{
  "norm": "layernorm",
  "qk_norm": true,
  "attn_scale": 0.125,
  "parallel_block": true,
  "warmup_steps": 552,
  "decay_fraction": 0.644,
  "final_lr_fraction": 0.0
}
Each number is 128 + 24 x the weight over its row's rms, rounded and kept within 0 to 255. Layers, rows and columns count from 0. Numbers have three digits each. The size before them is the row's rms in percent of the matrix's.

# gate: layer 11 MLP gate, 640x160, rms 0.0995, rows 548-561, columns 0-159
# up: layer 11 MLP up, 640x160, rms 0.094, rows 548-560, columns 0-159
# down: layer 11 MLP down (transposed), 640x160, rms 0.0893, rows 548-560, columns 0-159
gate548 096:132149130139090133155141137105145171130146117156138144096088096143108118116122110139106110159081145163082158170124120133127110139106147137127151122135169124143120168135151166115145134134158124123162129128162131108168087130125105140136096140120130174128141135176099090170122128138110131142103091162109126110118154132110154101163087144135127114139154111124140107126089102114094143103082145120151100095092150127168072159127127117069163094123150086109086100111130115166111154109114146
up548 097:075155109182115163129135153114116152091123131159101134135151167138134095139134113103146119180127118140142156114162141136093078162134147137145114089070136123112131121105145164156095129135151159114103112137151114103122145101155160119117103145158136132126083140161108102148106116134112125111113130096124111112123101151123110152131141149140110157143136163171155123164084143111094123145102103099147154087087130078124106130125181129147104127137135144121138130080078151159094142162096129
down548 096:108110107120151130118097132150133145111085129130122086139111148116124149103167106141132139128122126089162116140117099138133137118145119125138110128110147142121167090150112110118107095130136110162124134187102135145066183123106178097126149139126137102060110111094103130103147138117117148156110132124122133073165077115141081134114076132146152099132146121155107118144159151143152135160144119139082152142108152192118117129156097162144132147138123170116148168110169142128123127114173112
gate549 089:097152120118130133141145139100134108114151181113129104111106171102153138183141141118115140106108121123109133155111134143123124117118150139086133122114123119068109117122088151098082155072107152072155113136108125151167145125101080136086168108149169083142102121159115122123157140139151127116160094103104087117139167150163104119178126108132123125144129127138105168168152120128119099051093157121147114136118142112108102105135117130114118131134144096131112168133114145144107136123155104
up549 099:144112126155138145161162121114128121193150132141101125158115134099149154091119160108138110128114134103116168136109115134131115120125137100095138164149087107143135143091170081148119120126160157148138147099145111116168125089163130167165169115140147181149161100142128114140083115158116152101112138118122146181146128130168156083125133085128106139138116063110134159120155137110133097135103153122112112119146068115134154139112144086112127131103095163162129120094154135145165138112123142
down549 098:093116159157132133151154106152130127100143170114131102115129163123175107196126118119109124155088170131186131097098116113125127143093117148115111118162116121118129131141145130099098111113119115088156101201136133139128136123127151161089151069141115073154123126160161135124143113117149117159150143128160144107146136126156089155144114154100113153096146162122119135126111116114119114118089136119130132115166119092108058128127137104157125141148159113066117161129115114125119101160141130
gate550 099:147136115137113125155113144133147152122097145132116137113125114131147126114139103112112169206128135145143113141136112098131172115133117196106106110136108134140146120138074118184154136138129150122122094107119142111133090153114103123153122143113121109134143091144108136106149135132083105138094133157154173129099167151150130213118181154140153133116129135098116122135134113084147097069143102118092143099147135130082127136123132130173140135145138095097085134130134098155161151124121176
up550 099:100155103103142128107129147187113143122094105189113163116150095141148114145115115135116130125112114131120095141107107147168131161109129163121086088138115151145109108177164083110103136122169133121140119115167119128110167134133117100148098132125146120117114131136111114139124145157111139166138154125145151116153098107136153168145135134167128155138085163121135128142162151114085111122144147109169099093162161134120103089125169122177085160145145084127119193109156106144095110136139130
down550 094:172150127170164148101126162115134082155128122148098139100118106114103105105126115125143127105116152108073155115102127151126120101146137111134119152153140140146095130077102168157109125104102147090105156117147115112171143129105172134114124110111142185076142109143122121149106177110159136130099114113128140118127118116095122088118136107145142120154103139160110105115117151170092108080155159144098125167132161142146150118178152130138147093120129130072094121142124150123135144144190135
gate551 099:146151127132123118084104084159174139121119136169093157123122147122119145165148154111154153085138123086182122122117110082118175142122138149138152177114132103127144127124155155153115083138111155138124119117102143141074153136153157115170106161074141125132111144126131124110129130129122097123140157105108113168143114088165105130113136088153101116128117121119103111129145162102116133160135112140094189088098115124126146083098101115140158156077135110113140153090145124102149109123152143
up551 095:144149185170159135117128138093117094130149114118199125117135106135116142128101133153104135125131143131128123128136148140143130108111102132115110156111129123176161116133089166137169147111092127122123142138137194130127143106127121141137166111132184134113171108135150158138135125142114132085124167119094086096114100137130148177146131145113084117148158078129161136124142062108126131175121136075170124139124086139124071119096134146135157139131146171101107134127110117114123125130093112
down551 098:112154136125118185115112142125119152160096142073102101095138135138136104182092106081104101158161136137148127122123126109116131087102123124154127094154154124106137114109137094151110122117111144120140130085106134129157095156168085089152107115148103105085121173113084163136112115145091167100107132169147124157085179113109115167115126130142144099107152086172142170140119102112150143171099130142120113147121142150142158155160118114127160141150129133157138145141136137128141100145120110
gate552 097:118092143098106158118112132130139115168135167176127146125119160177138131136108121140139111157104121106151118137147149141118103108088118103117108074147140081116167119138136102125137128114100133114149115117119143172106198109150128139126126134113136138153145144170133104121082109165083138157081135134080083118130089104114144147145172141145112126127105141174091120156123126120104094093131125113135161158157096129194114119124164135117107118135100148117184117126122139156122150085135107
up552 099:145112169102120102158125140094139105091089097159174148108102120142151147155137120120119126123119124112114161135133092166140090141112133131181136147120113074124129142138059150152168113144131131103143093136120115149079155114118105090129091086096098139133160158094105152138115091117145176120159131149124108127156129156137109138155122190141166186143106153116127094127110121129118117080124166143143141126148075141108114126116144130126099179115135132143115133135089137115115124134133131
down552 099:081175087116150117106138121168144121184136184105114120169156163092121109092164128157138132136111072135110100136125137112143115152162102103160113145164087140147122101119131135067116106139086134126134121176094140145131131114112144151115145099097127098155138118099162122090192136086108102149097151131144127131064137133084149126144185148127114130133165111116099135105141151116146139147131127101129122102112139145145141118153120122154134111137114130111113126126122131163128156139148097
gate553 104:177160145087081141162129165081111147154111144116146146125131119128085131105176075139120135144130111160115125151138112097177128109127141150131110123159122089118097130163117088111115090086140106136135116137152118088166123098132100165143096097114130093143132157120108106136130143145133127152107133139111101128149148130138146168073098170127148144130146104120139097089146147120089124113176110119114152128168114164158107099085140165126099159127120159125137127135109151103143113176100135
up553 095:120167149137114086125068137127108156095116125150098141133162107089140084165082134090140130128139092096138115146091095130124123094129123130151095175141105120099104133113113106127162127106142114135145101123140134114093100119147119123167082127097127125149177133154110112107154154138139101135119133116110157202146136103141120130084139113159129117088121119122107110150108150164161164103138110140090135126103098130123115126193126130158157146105149096150167149132153143119157177111113127
down553 095:142125109094106085150176146108152115140160082135144130144143102129119142111127157112152139154145086111148075131149116132165114127126160143120110139139136140178127131146148162123112135118113123106143104155121074134139136139140158121136123083132114137111142109125141144125065142110121134149115122066140067112168098116184111084107110085134097139148111100174133154126103145107109116121154138116113142178125118122113144167175138100119131102156125182074121135151123148140152113141155104
gate554 097:115124079147145128147141155131161121120127143119100101105117163122152130116151105081122148114100116133125157179093108132119157119094118163126123157161142170123125172141136143088120105117129096142106115128143121138116142156126095138102135133137046114172166107141092122103128113174119177147093063107143162153123157112160140129105121119123096175140106142125149144181111112128125145092174104125154100138145138156156175140084116112133122131109118159121119134170132127122112117109107116
up554 100:104115134151143173112124085147117127110124101127138149118157130110164163129109130154147171079116152143094129142135116195119135143095145131116122142098139102133141137153149107118111121157151138144106132105121118145120113119159152109142144100116176099153099115130146118168135125186172091101139068117157099137128102132091121129129135149120104151088132084170168131130118135161125114185145171144104101133109124169123155143054146140112150128144147116134143137134100118110150099101090109
down554 101:122168126114111141152160120114142153166162108125157097135155154120120144149117176120117133154128118142150149150120079092137078098144151115161127130170112109111123149127078116147103143144139123114139129094123151103142086164095088132150137092122142105124141110164138123104124127119105114144132163094168119142191139114118134141097088167094094112112169145137104119111169121138111152158141177143099105167097123105086122103165125139081115137096152116098148147107135116072138141124117139
gate555 100:136128131105116100104106142076102160136127121102118100135136124143154142159145124102139133111115138129083123118107130153178126116096132132151128108119106123102092102148153107103112088148115170108095081103130138137147104137120134161119137170131129151140129165168118149112172132132144127153083097164139124162085119146100125172202101134150092111157110133183132154127120097143098133125120122167108183144148118130107129117126143178137135141160137126101178139081100109115125168125139090
up555 110:100030135158141108154150149124095145098123099135098109112165094080146137139140170116157134112146143128091161129134131119145095118128145131130134124119103163140128153133137119096166149103128088126119104134123119107091121111128118133109112157077124102157091105136107123117130153141169090097124117147129113167135107104139131123138145135115091105159129141160150111155143153145087097139149121114118203173170143106136105112121114153182149152132149102135112156113089137124153139165139124
down555 105:121131135096128139113129137129128181129143139131167091154137127165116149111135081106103128158098110132136099113111141101139143146124132149131062113071129151151150106132097161159131108158135085122141132179138124110121134113128125082158180107118147187079090088135137131073131131104114128182151121139144099119113155108110102103130127141112127137090146113128139100151127143150193146097130128100128084131115102141148143147132134134082100151163112144159132166133136147147108118160152134
gate556 109:138175135092108156111129136104157113115141120087179161133147119151140157124155178105047153098146140149119136124110091121159150152106126094088136132133143109107095178150129135109130135116123153118151140132131132132126097167135114147097110113144092106106174152139133141139150177148161146104107118108122091122125134154129113179127108126117116134131106127113170112081138114120134085110143151141074144167124114177103112149101136119131131161156147110123147141135141134134148086176170153
up556 101:115100120111120111140150105121114101075111139109173126093154154119081160126144117098139132148137130187139085117128148152101139141132116145151172121120093134098132128116159151123118109121179160080126148126097136131052104106158151120144096178123117150135124146113122127089083154142147102143114112102146141166147133118124106155118118136173161142155147124155161108104092125124158168131115108185150113139101124108131135089137118153095139114130116118101103171176149125105136137146159127
down556 102:177160104141129073146137132164113125097132094116120145132150121111114161168117125124124119121163154105126083185151123149068113138142136131116142104111152136170175121128109138174094157105183135152162107134140121134141125124112096111156148107128143138146108110138095131104160098152160117158130164108105123070122140119123100057143127109151129110108143099114148152145153119134093162140137107134139110155144125145117097105155083151087097094159107140081127137116142117123127148105110128
gate557 095:160167105083141146154135110115123095150168115097107110093061104138173114167121124141153130152110129158123117141113122152181150109102107112104158146151150113101116119117138124110157102124120150130144150115140142116137125138155079137109121091189132136148134132152134123143161111106139138139132138114154110126128119142129112100089098152144108120132153118109156133132189147126124104120121082144098111087090077101104135089097067166162115141086113129134103152131150156137117088112129162
up557 094:154134159119101101135147129159162175156137089119128143136131140136080147110124135101123141094107122105165110094123109151124111146127143130142129106110150139123138135129165157129133150078156057153142129131120109156151089125115114149132097127110137135143126098107095137124135090091107122120091132100100131101153127120090151168107164159093120143175100112120183113157135145101095151126115141135125149164113161152181115141138133130113190079184131096163139150150114148106099128133147108
down557 101:111101159118057112150099165141133137159117126120118153073133164161095160132145114138105172151113161129146153110122141125121134131156108128137123134139136143115085149114092159137124134082139113155123156077116120176120122113140132142094133148109126108048130132108144140080162136158134147096138147123108108099167119091145116132064102138179145125149120100156186148144134140121114144152150117110145116127135114126099141114126101121109123109161115121062125131160157101143114129134132149
gate558 095:117149172106136144127179138166097113155161134110119152109132115144143139141113151058124108119113128095155112111099091138162138130105166110159118101189117126141139159127173143171118176123134134151098062126121112119143123113138144136116099090139112137125167112117144135063103160092134089122124128150132112108109117181137089106106180150128115104140133124104131136166110138092164138132132127083135171143147135121159120087150128134123125156147133116124153161153135113122144140130084131
up558 097:103147115102135133118113196106137114146159104099135095144130174150112159121150135110181125108085147107126145150133141142155158115118132130172099135126166141083159132133146139141134117120154120117081091116119141131124125125152131150101110119135119174086116092119104115113094066117141096100124118134118111109134102138127118085138200135109136086080106100113120147118105181140120104161128117135160116143139118198155136145133125088128116110125164141113131103138104101099146153131107091
down558 095:137096081107101122121177092132115157100097144115113162156142093111105134108141147134110148146157098130112091132105132146114107158143164138072147145141100122129107153146122133116114095114103123104125134097149132148115138096130202136161090127120114167099134149098139122149109092135153169096144096140182136163155097150086097153113111137141132157139121133106155119150186130176102161131146143132126097146109146114125114115156081152126124144149113139069105138116120149128154100108105138
gate559 100:136153145167127104112116090126117082109158113128148096143117118126151129112123125110107135108164127131170114140074075148113141130102129108162108122087139196143128147105141131134120115122152101110124109129135123162139139150126139089141105098156120148160137129150088152111118148116120165088140093135153113150103115142171109174109127147068144102139113099162104118113166119165138104096176124088142142120112101148167129132122070103126147137142124116079141135082128143141135138106185157
up559 098:132132185153150134116178127140114132136139117101120148124109136143094144131129113130107123142132143126131154118185125128133137139093133129130126142112129096110094157115181120120105108120171166142121149129134089119117140124150114121123110172117161136119100126139080125096162064146085141196110195107166165150152100086118179134118137113107083129150147143079093132109127127133135117123139120138160131093179102152136141136143107117125090137109106132126118119072112113159175141136119111
down559 101:135126135130116127124148080143097144155155122127133158112125097141128110149130151144124167133141121083108128166129093114137158119108135134144140110121124119111098148091132078122125133090129157141130109007174136108126154145138107136120143157090134130058146140117149144116156162091117159176116137110171114137132104087114140145140143126131090116128127123083130120127137121158174117109140128158126136102142071171139110137154139090125126181119130129089114133118105115145130123157133144
gate560 163:120136169128104144120060093120135139152167134104135164106091121133143104162122134122136166143079139127119131114143075143191162141151129145142145116138157132095131131104131138110159085080125100141146092119110095148155126127143104109124108123115121145104149120120141163098164133130135201103082143138129175134157122102155158149117084116115131151119116102111143090132155143124133115091166139104120127109147112101131119122087151123158152175140116110099172135095109100167136124112154113
up560 177:124144126118133145135074116132142119137125126091137129141098098081130115154152138140159163139094132135126107114165118153179164144131131160160114094159131117116147177147139102142130087077077126109122089127115122168135125111123124138121115138091111154094145110080129110116130142157097184104124179153129159130155137116165136159126092103100152164098133102141108103123166104168146114096142129084103118121149110114110125123110143145155135181131112123099175140090104109166139108149138126
down560 128:105147129132115117134099133106124128106130125092132115147105103097135129220148122138126139137118139133101119109142136146148140117109117151158114141125128155123130166161141137122109102085090108109133110241114112132131141129150146130124121142124130181015108123094122116070105145148112155138146124109133150143132127148154110145133135132123140137122122130142110113135147121140121121128169144103088120122127140143120120119118102150137146167123122106036130146126121117140140117159147133
gate561 099:132143105137125134143112105131131112128142126150089132156101117145091120143124137121141128109119149150143102127111131141172162134133108099124106124151100100150141128104068142116136083095129119122094138150185077099166126116144146101162120134147109119132119142134142150133147119139118088133130122137195119099122096142122113129191114119119099122119068060125165119137145127159104098139108150147151118096131186150139118155109155166135157122143124067114121113156137103095064152106150116